{
  "n_layer": 8,
  "d_model": 192,
  "n_head": 6,
  "n_kv_head": 1,
  "head_dim": 64,
  "d_mlp": 768,
  "vocab_size": 8192,
  "activation": "tanh_gelu",
  "norm": "layernorm",
  "norm_place": "pre",
  "norm_eps": 1e-06,
  "positions": "rope",
  "rope_base": 10000.0,
  "rope_fraction": 1.0,
  "qk_norm": true,
  "attn_scale": 0.125,
  "bias": "none",
  "tie_embeddings": "early",
  "parallel_block": false,
  "extras": ["some layers without positions", "local attention windows", "gated attention", "attention sinks", "hashed n-gram embeddings", "skips across layers", "capped logits"],
  "init": "trunc",
  "init_std_qkv": 0.0776,
  "init_std_o": 0.0137,
  "init_std_up": 0.0776,
  "init_std_down": 0.0097,
  "optimizer": "muon_variant",
  "lr": 0.00486,
  "lr_mult_qkv": 0.7,
  "lr_mult_up": 0.814,
  "beta1": 0.93,
  "lr_head": 0.0133,
  "grad_clip": 1.0,
  "warmup_steps": 50,
  "schedule": "wsd",
  "decay_fraction": 0.758,
  "decay_shape": "linear",
  "final_lr_fraction": 0.0,
  "batch_tokens": [16384, 32768, 65536, 131072],
  "seq_len": 1024,
  "doc_mask": true,
  "train_tokens": 198000000,
  "steps": 3391,
  "dataset": "wikipedia_en"
}
Each number is 128 + 24 x the weight over its row's rms, rounded and kept within 0 to 255. Layers, rows and columns count from 0. Numbers have three digits each. The size before them is the row's rms in percent of the matrix's.

# layer 3 MLP up, 768x192, rms 0.0777, rows 314-527, columns 64-127
091:103109119136098131116114100154139123104107141134149128129109139118111154148128124120157140109146155109118089109093111146085133168139110171138132115129147139093110140128102101088125146152170119
104:137101123088127130146085137127093129111134135188107134146128129132167115121127120106081123104143113133119147080171135121183128145131133135134141113169143155167139146092115131129160113126143126
108:158146166087089117122137137136114085115184123137121065113130059119138131196096126161138108134141128128107114091115144135120142163145112100134084126078133127121114140155152146151150111108129116
094:126098134142143136114151073148137099087126103144123139092120078131122139106101113110136106152111137121084097097144152110133121119109118102088158118160161097133132117174167159143129154120169119
091:120157123155130080108099206170119122133175135138166082126112154123112110159104138089094171112135110134172086116150143118133165162072149111156153117092117116082123134097086144129115130139099128
111:120095115159100139141150138140117091143140111136150137115116133129122148158108148094102135105130099127090114093173161130172118161109140161097097091133139133142120186107161103167130090175129052
104:141146128108129123099138194138109112126119154147128163124112096141155128130107123093116128084114118121138148139153138073149098138123150146118098108118117165092133124105071158101140114179110107
103:107129073145143152134119124178127120166144115089150090098145124156131136109137115120130093183154107168122148114131140132161072155130133129114120148132188091118105145094126132091150114129123137
097:121103121122104179134148182138118058141121121125157081125111127127130147093175145083104141137128140117106165104143152127136114150100086124195142117105138127189148113120118104154163164105109083
099:112140119152143147116105118098127159129168122182140128135162114189144121149137146117124088112136140122126152108143126116089154140154137114122159117088115139110122130175099112156108133118176091
100:120108142129106151098177147123127131110106153151146106184162159120105154092126139143175149129138126118153125113175125146160158125117093140124155133139157145148134166120110095161147123147119122
114:141149144142111120168124102202117129145112141162123123128094096074174129138130134131117120169134102127133140115155148080152122119154081145094193097096138147117151113119068144109151114115132106
097:168164097128107126123145148141093169145135124106108145111113141140127112131144150150141105112163139083140135127163121146107148141148134144104126119120111058132114155098134133132075148127109063
101:176117176108129122165126053133173137112107104129118110123181180098145144131151153129109141135116139155141143094123122107103146144125117135107126106114092137108141180119097142131103129134114104
105:118123108118155144180117106154157121138129104151126133145129120067120147110128130156151120118117155135152136073140165201051112147116100127116105163097097146096126106158108142084141089113135129
103:135143083151092106148120109121113149152147134104127144117115091089125161114122105138154132135083165101122149180106135143126101122113137141072148110137125108151139099134120160060140107091139157
100:134118115131112106116135123158107099132099143127104109085108180120139133100135116147117084101110116111146143085138112133121103131112135115123098173140135117101151124143119123125151140088120197
105:120134135103071150162147107127108072144135165174114137098165147073083143107099124127168147136127130157119149121141146159110136160142155130142159123146120140098139132137093117113111065126127100
092:139111145145107123118158120133135142109136155099127144159132137170155113142159161122102101135140124104106125135145155097138129165114154127129117118145137103147119110113103120132133145158174125
099:146143117159106107166095124109122128121129103159096122156097130119156146108094096133168124125134157150142137100150104130057169154160138090108143102104124126144191125129140147106100112149139149
102:145129151162160117142146113127144160136122067112124150126137135155142125149106145120141134078129108105060147114090096149117184117155130116120174126095132098099152123106115072119152116127134093
096:164094098110145144084124101129130109133111145146190120140126118153113139137134109127150104106109147147098122177161169160141095113158115114116136169132144131129137129153129148082114144091141122
097:147154091108128146127171110125110111113135136141114172124101073118161150120087133134128139095154134140091131147154159106080138147126133120069123141130095138124116159105145130149108127167106104
111:137118155068119116112110165142127117121138124108162130078116132175132115179152132169112161127105087122122141135121105126189157147119102127131124160152148131136127135069109061115098119117093141
096:174122159086124115135135122128119153120093154131125120105152158123133088109114173083144141140107134138089155170135152113094148139123165144153146164104083167148155120143155081127116111134108079
100:157179115131093131130169097095125104120127150154135088147134133096139115128122132159103117123111107158158193134154104090117138135122172127125139114123109104116104146123171155119160147137115156
104:149086096107138118131117187154125109085130133118128178153154161131098145125086111139160089110117151108160141121135148153130107124113116137116125125120134167125117134110130129146123120126086141
110:087142146121094097138135112116088111098179146163100140117119100126132102140143125114113116131134165138149175109132171137119192126114121124103131106139137110139129172115152141113122126145101178
096:136118160091102120111147131135124113154118107089161155109124157132100119100129115204156134137095120151070053103152127147109088143123130138113133135133136142119136135107115126114122144125071096
106:087179155135094146106123079190143119110145119161105146134129101105124087133185145181143103150106130107158196157155156115154142126150093104122130108153128152138123131100097137141118136132163133
099:099134164133124131170144129118133140134107128136168120143128110130129111094156084124164109109124164121139127141148127126120122127124147141180080115114127125114138140114109103108088114155097113
101:137086161148156152130128123115142109157124106155139101154126140090113181101120129084130151155146153149110102158112157135147117155124108162142100107153119147150138151142104145151170154129145155
101:150120166148180119122084129118142121146111142131119120088138133135150125131112124158084146117121142181165134145148155110136124143117126131133137114119100090104106129151115130123159150107132148
096:067160114135140113119136120151154114166133137128156137128188104107113096100104116128138117134111114158178128136097163130120150138144096166147124105134090153109150157138147126131124141095122115
096:127121128084117124101122092129126151075082145126163083157157131134111133160128146117119108119131119101096150130120148098167130128151097136143123168118144067133172132110134146154150112144113118
097:133121150130140126123138104133132128114119118153144143137175072152102125156137125136151146091127121110109133103116126149158127096147165138151142114105111147186169147130123153111074077141119151
100:120146101165158133124114117157125143159110071126122162183141138142157118149148126145079097112155136150134168107140160183138140093133127123143120105166136117113109099136126087139128136143150123
094:120119128123173111159139112133124119116171111123172135119124132146094127132127175145167118133136131153099180100121121138135105176133115105152130112131134121134140108147088103153125058119160120
091:136128074138134125108147086138128138142116179145160178132106116102088151140111159125180130152152147137097127137117125086116140137155157096122153097117138165140129133153118106113080131100120118
102:129117107103101107142162132103153118091108170085118104120135127110128146141139109114114169139113155132153119106098166140172149139137107087097159097136129123144104137094128113099141108137129120
106:161099146091144118158147092166154146128136194194117119107105114154142148176108095111109126112084126120171131083141121124194134105120125080145151124134143112147128131133099144138119105139074128
099:111156143103085116110132116132149146139131099101145121113105132110101085126133139114134135106146142135116141108117148112167160135145083141154125115106145165139148105094106133149137106139128113
089:172163124130112139132125132159160112093128140111112138134128117164123156124146083180124153098075120112160088154133154087169104093095123123192113116131137113146121114099128118155088106132093130
101:126143136128099114125112127094115118145151139158154078162124120140092129102103130096118129149096101123074113133160146142147138117083123121128129084140095087109108166095120143174158123108092087
093:117094109145141104136146110105160181134117190103137148119094125152117143185096131164106123125185135118102138127151145145130122138131133141176147119123117129097147123117086067121113142131156140
108:117152104119122125124109125136134153126130120130119138119150078118160110151106148127058136113142105145131108105151088159108128115098100128166114095115135111141149110110185127160115125161108138
099:163112135090170133151093103137109146141136102153110127125143104142130165153149180151137175127111090115116114139140127143120141145101120123084103125098122125159136141147109081110176147114124136
108:120121124129095113137146154140145107112124112141115123121168106128133118129160145107189076137117115161142152122095134115126150143169109174132091121077101144112101149157150128153077081154103106
107:137110113126123133103133142114116112089152148141108119131122122122181080151157128152077137117094135115130147128174145147174131145097127160125089105106144150134176112097116177125122171133134103
106:131090102103100118134149134133129071143107108083148149112134147144110096137119147059132113153088070144135092120158100091150107100106119119150104139131193124101162108181129134168141129162121139
099:121110156103146130134140141071153157093126131136139131122136098137120144151138165119141116108109145165140140125107138111133111142129120128119093151153113127082123134114145140145160071132066135
100:073148098119169102118122115127140082117113131087146106136162100130138141126107143110175113132144143129118168152163138091160138150095155133083105150111084111127167112112131114132089108120152152
104:179128098136098140172102155109125122155121147142149131119086131147116143160114144104139113112131106148144123132140136136119135153123125160162137121090181114135147111146110141129151146147114104
098:102120111115122101142141145124118106076149114104123104124123100144115131131143097151094086107096126120145174145137115126080123173123165187135144156116134119132095152162115181146105136088076116
143:104094124136113124122201133108109128136156133136138148094091172124141114111124143108134129151100108147097113156164133115135116114161125124096121131121202123146119154181162140129113099124125101
101:137129124122090160126134118127122107100121101106125138133116170122128147110127085103095088121133161119094127120111174134161134148114129174144152068103074142119168126167127119108132118113140112
104:147109119119129147092035165133147152119111170129132127088132127148065130112105128120096165112123124139132147136126121146151127151100107115136127154139135151140143105150114109099158149133111137
096:134109123135126148098127162128123140106080168126084107101123104132131121077111173180118144135089092100148162127116115142144122155151142170161103152131132131134147128125104118179123123139091148
100:154116117159113139143154145155101100171103121120148114142163122161158132092118134163126098129124119130117157128115123156133115100110162120110171116078182110178086122088097142140107091162138112
107:134167172101086119118125135114163119141126133113134146179130140132170144160140153136117156128124128125147118091168154086183125154117137138140176102129117125112101151087120125137142150155141146
102:174164117097108176128146143120143108153177102153105134106119136158130114145144120105116111074110142123157145119122101152088162125120134133122092130111126165147134136119117130105185139111100138
094:129124119061113137118126135107140138123138131146124126137120108124132126118148131087127145108120131154182090101130102126183146134096123129128096098101201121123112157133141128148134119146090145
099:103120155115097137125143115114150162115138107070148138150139171139105127159113123103131118171138124165113167101157187126149130144128108114117128193149142125115140142160122090098130104128138123
100:130155159125169131141117134144152149096147155118138149107137114150134106150068181148135120132085108142137136164128179140138111161179112096140133102100100126120092115116093143126121158154127167
099:167109154099141136144073146149113123122169132130125136106099144111127152117131098146105068098135132163116156112101110143152149125143115103151157079123148105177091128099143131113156150117089100
095:138159096141116144181126120104125146161103146129111110133136129106109151139137110133126115114125133170109150133121168142143137131175149094097135124124134097120181138148109100165119171153113124
102:136136124100105125129128126155078100109188136090122133129108135111125153174142106127108132139180144127116131118131150118090129135129134121102176141126147141162099117163133118109141097145134093
104:126123081131104125139147088127136119129143143141123140158122153103115156145188144111130117153153159189148101137130118087156169100149123131138146128167156158147138092159115133160068114128091100
095:134128186116101111088139117120142113143115140152081142119136173067130148131145135146095106113118095131171116142148128096166124086102139177122159145139142132117108119126139150148130149110132105
100:133159123117154129102115156095136128105120153168130122149172127105155098119121135122186138080146141108144140102138137088147082134166103128157140141123164149150085107129143131134142101123100114
101:121117081084108133112114117136143119111112181123095130109158122125141103108133124145105155154111129129140120107212142084129125189130159142165119131115147110120094095169136192113144169113117119
096:120132131128116114119116156117134128083142094103143133142100143124114114140155122149098125120111155183138101124137142082150194124113137088147124109142126130134144141086100155153143136151108084
101:134154132170113137095156099112121138105130100154122129120115104148133130112142132105117137144178150150095130150167168101118139138096128125140118147152131126087095088141119139150120131161088107
096:099115128102058165121119114128120165173151116165156129095100123118125150116097124147178094134144132175127116134118151130107115139133142164110148084136120110149132139085096148114138132136093143
104:133143132098111155156165149138107138134093147165163142152129129155125168194166124147136108161086116142088139107122107136118153127138141163162117177133078090129095124113131135077151076108122099
098:087067078110127155140140128169119120126162115107104146111104144135183125130123111157145133140143129140111110151114111103121136153165135137115147147116116103144129150094110114108107144159134135
106:103087110121121100131137099114139132122087144118099122111176154091117170125122127135153118121143132103107132142177151134133143135121136111153128142106096155171140108082148138136159126154103106
100:125088108132152152121152118108178077106136154111108153111115118165101120121166131112078137136119075158089143114143125151139124128124121192123173112109143078155142171110114124090163127142120108
094:106140079188117154117157135122142124126142132128109155119107120129129114116140101113114148164130133116139125151088109104153135157140110074121120147104135112124121121122140148127118172110103104
104:151114099135133160062133159123155103114113133137093111139131151147104127103116138093060158154131137178158126168128120147169120118120167100110111145129110121105136105140106126105160140126133133
098:138130117146093150120107123107138084093138136165070129151121122129142130130086128153154139135112168116066129118121119163091107126128124155102132112123076107145131151126139131139148145111166162
092:125105116142119105125090119096146109127139081121124161147113104117140148112094091172131119113142099138153107105105135082093144134135129095145137135140144098153130138167125153106137160139140139
097:155126123141103130090174117124088135089120120142145119115159084140113115126159136100126118154170131132105112123170169133137135115128117127137125148114160114153144120095133124151101152061110105
100:082124123121120132175160145113133094148193131157135149141117078183140153150160103141101105116120112112110150117111156099142114110113130122153108133130106121103104133126122099129152151174115120
097:145127163129099135116129165172133117109121120140132161084107164129092144168162146107126099123143125130172131151121100101139101155151089118140110107077153155120154137115137138133124085098153127
100:128123146110130127107149129128127096112160152132174148118163180082124140107102114159117093144119172166139115147121121144109124130125190174138143163110146105112119113127110105092152068121134128
102:127135132120109102152116132126145130117129080097058097105163129129133134138139151144140168129078128121079131110128188124107133142141090136142142155126152118131108143130127168135147125132132095
103:126140146111160158103141115105179119102134135142141157109139131075149102111093133143118138134084139126140131101163121133155110139131112152150127125099169158108110092087130128127139138154106166
102:150123095130158140090162094107163128116092137132147163131131111137205120141109139138098134146135126119141139118136129139124103083125138107095161141136165095137125143130147152133145112117129110
116:124150107141149131102137174127164132117117144144149144093137102142113119137144159134134122128124163176176127166127102125120098138105113086179156138153147103122151136136124087140123120089090149
104:105126113119142142144174128086167142120112131129152134073142145113162137127164092167142101121133119124148134074142128141117134141100137134114142117126104125111141119108165132109137197140099127
107:162115114125115151116138149122151109125104134118117126135154102131084119130187148134094064147048106128169113095136116152155094132101089132148109098112153078113126131153109127126158136182141129
108:091107129139107130119131101127192119079078101116144129140168168137150131134105168155146132090097118116081171151101141137133120101106124131104174126099096168165134122124155132153126149095135125
088:141113157133103111153116063117098135146139140136135127148139105140129127128126116164113166141183140132127109103136116123164174154144126108118110094133180152123154120141106140112100127125089141
097:116132158132134179100099114147163132148123158141176160107133142164109171116135167149079122122095122116152116180143143141172120110090134136136108160122093096177132175131113117119114149161116109
093:095110142171133120124150154107115158127150098133119139120147121067110171141133144147123114155079130127130142162130134109099074123164111150151131105113111134160119087153096088130111092113107108
094:136121149107119158142150136124145142136141116154140121127141134148152073132115111147139155097155131164126119101168135074124112152129109133138130116108142120091106110158124091114062157107126138
103:085111114092134113111104168135108147127167125137145114153162104131162133124126120112110136107128105128153118175125135116152095139105132173138110109101130090163147108078126136121119104103122122
101:144129148118108149111135152134127100115162132161105108123138108105079108114148134147177163088147111115106133169139112172103129136146121144138145082126073079161135142137147129151084125165135125
099:138133110147137086155142111118113098146130137147112164153112121125150162131170105128137121133146161129107093124133104127151109166107101113180158150092125126090114088122141115095105128088112117
108:117128123103091113098143160139144120145085119128144104116137118106123086137174143158109076133129138143100130157156138138117099121143085155129088150126125132145163108094077166123109124150111110
094:137131101090156111095134081084108125135107098088139131151134118116122116163124125151125139111148157112124134124156134153141065141149156097132104108132122110112087101092140094083141151109132155
096:138070139099129137143141087149149074143079128152111145120143134144174100142102141137142108118153131138126121112176133115136148108123134153097131123103101107136108145110161144144124077127074114
095:138113142149127137110108134106111118141112172111136096119142095092121131164158108135113143156143105153157123141150176118118130130125138130113118187175131104089144066128151078127096163133137127
097:111133137087168150119088130119085112146112112119101104115073149151135178094112140127131117085123178144114092116132123152146110083143127122146153109129139142169152132162103105171142130143125151
097:155146143100114116160131137094068129133146115136079116069139187136134112129114117108137118117109149171089175149118103131115150147098153157142139142146136182172145131098117147072130150118136130
096:144146099109122132130157107156188141141122123099113156102157130113117136180131127092118120109143075121123136117154154135137167105130141145183170163118071116100156160126148114134123190114104130
101:112129097142126098106113131131100101079124110130116131125169181127156146103143127145149133112109155089129106127176137137150128126148166135119114135118135142186078157153091100079144144169106133
104:113141099079072167160141129107107105127114148146121137162105140149116170090168113134131125131123141126151119127124151150122138144179145139145120119086114179149176119163108100108124120117186090
098:155121133128156108124144135129122086122104150160097120110138148113143172122082130131121095156126169146144148070138110140135160127110148121144120132102154137142125087142137203117088111078148134
104:101178080093086178126128126117151136153135107150128127108132125112122126123150106124114126136091114135135102143101107144156107106121133139152132113133150102142152127163106088142111161109101088
094:102108125124149131155141126091151078104123139100095118071086140125144141159149100154135176141112146100144126104090152161113189126126130149133162083110123104168117163141118128141134081092089075
106:114151125150112126156093140120113146136151109118102046098126093121110104082153118136116106096134144102130144107153098163149141145129109148077139121116177105093153114096102095107166086132132111
090:137115095117105125090130082119090103088144102090118110072111146138127109109121136090154134155108176109146120110117100155115122179117116129138155145117128097118106159139126154104134134110125148
096:144160156110138138117135105112127086131141103131150126085104108176108132155122111143143116074085118120158105115172180132120137109144109119108109134145147122112100145106112130163156140154112146
096:170173138147171097073132104142157142106147063172129133132153129104154107148151145165127098118125148148125142128152145127118161129107155134169151082120166147142117181130158108124121134157124104
098:130123153116119168133073140132157133100061119092142144098148134142148121112112118109119135106150137122108142129140151106102132144118136114100148115078089077102134113164155113120154124127112109
105:082143134119140091105155129102176129077147132132113163162090144108152168139144156098118108130108156152099097107156150188115130092142139171140128115121097165166105113141154134155107159145147107
101:065112088127117090119179100125150079118132125106132110110125184143141099150149148146135104120154129161133165087104138114129120132159144110160147126144130143124148148148095114120149148143147164
099:114144167116135150125136122125086143121113170108117136143109158114131118120144127104115129158139128130102162094142121111129165122116141127147154124134168157165126155146130075088118138162128111
104:112119158144059140135131165106126138178129125151137133113095137098122142117115144127132136157127101108140140120101164110138157096115133119096148122136138121138099146121124111118124118136122131
102:135106093125085104126154075151143112122150136141116126114106111130186158120139100135120140153162139134172167108175044162146151133124135104127142113139154111078189110152132121128134136167066124
095:142124090135118096125134136166122115105147150128117099135143141079134155170123146105174094090115205083114160156122117117125129091083136121165133083143105113157138122149095136126106125156117097
094:110138107131173085134078119151114129103149132113134123152147090122160121132112133126148089092118145202179123168133138114127121140132129147137150157102167150140154123137128105092141125153149129
099:171109118133088153144099093118140136112107077094126125129109131096112133120147133149086135112133119120124126136125136100152078189126106122113097131131124098122160114107132082113106065148147125
098:149088192172132122135138065095117156114159099151133101126144121110122122139103077163145145144173142166169160111155094142153102153157132121131128126109121137147136091141106154135149105134167135
097:140094134101128129134121148118132101093125132145136130097163123133121173137107152085121150131118095144129130124137160120156138126097109119134123097113097155104139073106135091117148117181162159
099:105155092115125090176104099097129136124136138162146120168142162118133136170119179172131153073112131104110148120115106154112125182157121169106111121088160124166120149097104147162153099141142118
097:121098115112161135113115095155116105116143157104124089127127112139118158119127055117143180131133142153085160187137092114112135137128109142147143130091126136146149136127088140138180157123154149
095:089142152125155169157149156107126167131124132117074155151083109162158099116106158069116149121118125155104128135145117157121146130095138117126099163103161100125169100131136096081109146102172101
091:116127105137148133137143085098151113091119126124066106156107133139102154134143091112116158150085122155136140128144135101139166144115154102170122167104171121119163151137109108141137128129079148
102:162143114128121140106123154146110062079097140168136160125113120110139153117103091144122134134104108116139152128140127101159098165102079089123146134123124186140150138124134118115131113154108112
100:107147133125134157126124123163114157162166135124129112120092141124135161102114150137118107134102119111139107116113121107197102135104119108134098137109133112111122110109161139167141144166090096
097:111091125105120120132109093100135137119118098166130178143153137115097122158099127117157100108152113159099169155144154101125104122158142121114160102128161138107125158105158140149123135097122123
105:126141179105125137141107173176146093164186095139112138087142144146126094151086112152111120100146159109096125169117135090122149123116118138108114129119115156152103185131154125120101118124151141
095:065103157122162135119153174137107152068181141134120128123104128111131123127142125130136099135118057152128186181117123131122151131076136129169135138106105116141120131125108073126140134098137125
096:122191087150108122114183183133118138115137124104150109149110115120124137115121149108106143136116152116175127137109137093151121155136113127121154151118114118119142113113140129114099159121111077
090:102119103109133144132087171118103155107112144120185115115137121113150146110114129148143138143154138131094125099094137149117140126153161151121111170103109171141177128123125151106167116157120090
103:140110176113148121106104106151126153096123097103093114110127149171151139121133123144132175124116112149098159134149102099094139139080083095140161127116132140129124144117144113137123097115153119
098:134114123137117100140125098161149136134107113151136080123137149109116125113122158130116122134104124100117164103165137126124127115161137111095123131133113093143130080144179128130112151106170110
095:147083139098150138143150148138140121126120113113103135173147080114116143146144163123068124120103097150108120131157143129112117105068116103133150118116173120083130136141115160121111111133138142
099:136119120136046159096165129132102179129120130154071126103133142132112163083131122117131082184146096151129102159134146141143121127120115144127131144130122137129141147144156092130131155083068103
096:164134115090149167126093146126164109130110132130121129129158136119107112090181104143081093132113100113127141135180167197172161142132114125152114118166153132162143133127114123133132150132099117
097:124112108135114121110130131167104151144139122155122157095126138168101137153116121104134150098104096143140098115135110123124142140102121096118140097154106112132193126158140125103126131158131120
094:170110150158126162143113085118116114138123113145147096127122119090112147162140124111096102138143129113135157130171124165167183116142129102177130131127152144134103092116117134143137097108127071
098:119110156138138112110139149138122154107130111100133135096116106128126125138090121110155172154118125132142124171152107115171112152126123157150124121124135083117124117117153127150111096108152132
105:146101116121135149103128100141098133116111139150118174099153134160146085135118126094128112104118122143141135113103093113178152144129140131089076142104121137121150165092161121092160147150085153
092:105135071159138143119117168108119125144133158100173132096134118144081147111145080128147140167129165144150138178130188110133103095146142107107155150125130080155113130153111114169091105179115097
098:116163151096105125119182143111122155121106149130103136122123090108123131109170139139127141128073140110140070110100148125088147138170121090123131154103189127150142120140113088113131132133142090
107:115130115156084143157138121116096130139145118149165108151107152116133130050098157061107129138137160108130101129108162148104112143148145100137147094129142137132137107118121144136148134109091130
095:115114135102115188136165119097127136122151140112126098123131098104157147145128115134122105116101144132132122087129119159147093123113138135168101143133086082112167154113118134118112109081121107
093:131087085168103111134120099121153079094138111137088124133123125148147116136092139151154112130160133126112123108117127144168104126160107146080128144107135119117142106112141141126094113159149109
091:119172119125135171123143091105144136129149109121118113146132128164148142148115087123113116139162142154125149094137132135113121129108120144137123134099114170117141139163118164144089153112120097
094:082165111124119169121167147152085109070110109172129144094127137119131105164170124171142125142127124107139139125168189119167129109129115108147109134086150154129099112149081125126103132107117112
102:176109090091120108125141122157119149136090119125158136082123148121156113137169173123105102138140147129169127153095101178141072129124117142110107121136125120150125162080126108153142109151142115
106:108143103095125145112114116155168108109117158108151112163108143164136107118072131154085114155102121124091149162166131148151145129112099160121088123116137132152102198132155128100157107177112119
099:126143086144149105149100177146167119135142132141110159134144092052141138143122142129115101111100143155145125130130135121113100142161152120120097132118123128122129087113099080141105148150105130
099:096135143117136151138128105084160116128119171092151154115127096128131160162130169174157107141167126091109114128139119168118143104106099129164112111090149154107132117130120076161148181124083128
103:107163124134160112127142112134124083177134133135119181153155137087116132123104148142144119123087145131169088113092109170123120146125108120146190170133086114162126126149113081121104098163148098
101:148110113148084152147124077119082124133131142159103121112140082134121137144155118145139143136127105153146147112138155094127092156110088139116161114128159124112149134127115139101125138167153154
098:108128123131110086111120135160137169131162155102153159126172118095154137154071157150179119135169150147116138148130115106078114130133143098101109128127149121098144129105146147098118098105127097
096:083128091146082118097128164153116096091087162097104107172145080095142141125103160182133149133083110114162101178175157120112119151121161158133145122129128086141151142118137148098102136153122102
100:113174141170113123139106150118142112140106141105155159154109108095120144102121115144122059133110132126130172142105158081172151174118101187139137101111157119096144101114140145107121158083100123
100:117152154126133143147099084120123160124092099194143116068164131095106114133123085153109125123098150140163135089147136113120128136116134164112125127073121070150125109128116149134150160141125149
097:151112124102102087129151118121107143164145087167139102128123139132153164124096103190149105120152149171122119090143135154095122156138116117115157149134135116109115110109103138152132125105124120
101:160110145128084151106108144142123092146125151135080156124156091145146137141128123104146155154146111149145099074122116101135169098159134135164134187114129129157135128178120120131143123123148140
101:134156142128106144104083119121139143129152115144127122130136148116133140152129130130128132115111099096139100096088149109125149137107102150152116120105153129167100119137145086141145108144125131
098:162116093131123129105167184163177117118128125200155115123135134091128102135126141152088146131115115176131088128119144131158172095140169107139071141105134134118049160128123135118125172163132111
100:113117116132165099128138094131125118119093159139137138143102097118068179101124143107119143131130094153091142114168112133110118158128131116145141164121155147180157090112115095130099115137080147
097:133115133126100138141147174073142125062145125104149134148112102144143147127087160128102107131153174082085156121130102144128155130095101098119104171122168106143127124118135096163121122142099101
096:146134146133173071099138125134123105131133161124149133147167123132097106136127160105128108089107159133128184129098111111101136133133191176155136126156102138118168096104123112146160111113087100
103:139124137136170143117094128079101136110137114164187106125124121121140128145151126107122122134100139153141143129124095116107133108182147111117150108099055095124122089109151111106112184157129138
103:119133160126083082124151123108086125117173127121157148166143119139106149154079162129100114130143080142131096095134140139136168135161161076125141135151150100106108099132168169140138149165113147
097:130133122117092160124149082191151147126117112126076102110093118116087101130096138112131102119130163129146088172114092101100150109119126179134143126106127116146152143103088120101125137129147144
096:098077106140166123151113113125158141141119142142113165135128170107158075118125102136104130113114088093121155164098107150122153158128123144113135100098153134124117102118110092106130144137158143
094:109142092131086158105140129085118138156108143125125166173125120136143126114133114100122200147104152109150112104114084143112127140152145140096149133149150136111113099113134142117167145143105103
106:135154122133090106154116149161125092114173135103121110084177154101125139135120136168109097120108156110106153159123168141137153079129165131140099114073140132126147138090125124113133115156101137
094:086103111124125090172162132153165116110130095167108137115150107126152077103140145141118134131143144165135087108134106112117127118090114089087124135128107113116134128111155121111085142126124142
099:169129125137096159076161142098117151129120124124135127135159130066129151145123120089116159176146141129147170128133102147143173139121114130127135068127125147073118124143127140126180110116101115
099:103124119118144143130107164113147138122112137097152108088131122144102132073130103103114094130125121133136137127185168137139086117146129143098092136098134157144111144119134168107126179149132114
098:108099119138145153128112102157123095114155108108106119137169116132148136117114129132140084100085155116163118118111173119134109146178090130122154138116158152133129129166151113120126135107151119
095:157140111106116100132124100136163117057139139138094153141120130128060159087100154161121112128117131139123117145109130141142137189129114123141127113149115102142161155139148158160122105169092156
100:167150098108082129124157139152114141124131163108114150121192166096123076129159096125089106135131111155097108131133139115137187092155112104136142093122140119124145127160110151137136122115132141
105:121124127132085122113128148161123151152141110151118125133120162114108128108147168149170126127130162145124116134133131125060115171122152136128130111115113109151140130111095132138116116136169152
113:146123115167086148159139144120163162124124102117093090106132107155129142148113120116103124093138138113104176124102144126134129152149086151076107125104148102142142119159110132137096093132148108
107:149111149110124119118083164128114115081139111163140162076152123143107125138142124149119175132117066154135150142098107124110157141153139118173107146158131133112180110082068098106104118119126119
097:160146120117145130104115123108185131130107124125121122138124125074110119122121158149161096112116114135114087151153174161136120183139138075111119150099071143121177097128125135113134141139168156
102:088161115157115108127135128134185116116143131101142130098134147127123132116136150162118088149150158166117084150130156105152181144113141130167097126127130135155095151123115129112134132148105143
097:120133108103086142119121142112143106133107075135159116103144096135128124139133139135129170119157141177098116089183097145150120140108105158105148138114123133098184124115129117110119123145154090
094:106124111102102115137164095134138102105105149142102120141165165119107132151066133140116085140112126144109097125143110143153122133142069101107126119126145144158169140120091143161145142102047100
106:147143076126098126127142172119118101060100140154107118109150130107186136140127147148114117138137190114143120133140096136127107136097122150132131108103154106140141088110099219119100103107120118
101:119138150135102133123084140140158130160150116115157172137118135135113143129124113120115136185130120117086157119163104127104161169123187125065154122094153148123147091108111082145143137147137079
107:124118101140141125118124119126130106171153114121154131135148098112130120147093135119125177156150170123148117145144175183141111074156091155125129177121148097121132122153127143127124130147087105
104:106104120137116122113157098131094119148134130134119126113100110082101108128180130142155119131155160127092111076154071111099136117130115105135127119088093136132124105155117173142150111139112123
101:145099091121119125135120156143150098080107089122101120082118096147120152112123179154131133125116100135105162111120126134132167114138124109144176118150152155174152137169110155160063099041104167
101:156112126173099122134099148100135154130096084106114133152124129114115184127125121100167103105084115131127127129131156114136141124098093140110165126146104150111162092128143142143106182118138092
096:106107118096155095108124142123148138136158152173178135135125114152139167153159164106120120119087117127082121124138143149124127125174082116110135115143160109145176129137156128110113160126165127
099:135158152107104111153161140129135122160070148136142118112153149119113154142116136099128161109113131158188159124096128112107140126145087161134139151121092094128170138114146109115071116141116136
105:148135131125090138156100138165125098119114092127156135104108154119128099123084147118072130141124151134100146138154091122077162106187157108147145158138175100109143143130119086130138118142108110
094:143112108128162128157191140099112125111107121145162120140154155105154111093111107150164155160153177125097137117148128107171110096121152121131149139139127127115096074142099163104147109146114144
100:104117142113118145091134126107160127172087123127133138137137103123136130163136125114120131111125175166146143149122129177145089140156137141120084172105169129114134118097101098129179157144136114
098:171163133140102146119150116156143092123109151104060122159147118142147134116102141147123084149134141124096146105163145076122134128094119179165123112124112094075151184118180147085117144129129146
099:124182142148131129033145158166148128178146120139111156122111145124129136127132145084062177129110098158150140163130140107143123145117146128097153065144124108136100099098118093111116109131155117
102:118157140110120127129120125123119114145135096151146134139182118131117144126175088145143122108127111141105127130114128081133125133148127118156146152118129093120149102128071126128121105106133110
093:133175089132150127112139102119112134137119134163136143083140149120132143118114152154118142123085130129111129120109149171130145148142151158120124102140134173137156103104143094138118148160119108
101:115121112082081111099100113126101141187161155126118104112132152103137133128101124124155130157107137172166151134124111155093105095124100134125119101120128108119131131101133123154149127119117141
099:139128091125143166149139132167106102115156095153121116120120121175096156129166168108117151164118132135154127124116125088104102134160094114097144181114158093130139112118092144111172115117110138
089:149139142130136130163209096071097125087075107128112111122136174118119086151186131131157157134134149099141133136109100110151118119127102122118114102103161146094129128117088148136136164146095112
102:107107112133148164150101086131095150083128130096157137111166114077104162164143106134154143129130140160111107110089113153137119166120122120152124144087113125133139153166118089093105154107115078
094:152096119074095124123122161104128144170136111130110141167127155131117160088094147134146109128111105121148105142117133144124134140109087163079132129117111118157134062133098106125116117109161124
103:099139110125074113142121162180117113146080130119150121108155130101167169138165105134138125136123141129196110136172133170124101118168099136099118120103144109117165095136105135103142104128152162
102:110103146169127143104121106102149150137099148132170113166181188164111119075111109114099185122128135123156148115191122114180135180110134114130164102105141133086144153102080127134147109202137130
098:133154140157089142102125159129169128110180141103128094107143093135150125121141140153117080116119123104086089098139145133098164136117136126121116139085140104141124127120112139133121154090108115
100:112105123154165164161145135156181133111106189151102176157089131109142154145120126131125135148129106097158162100117121131124131137136153089109099170074168146124119103141124121133111109119125153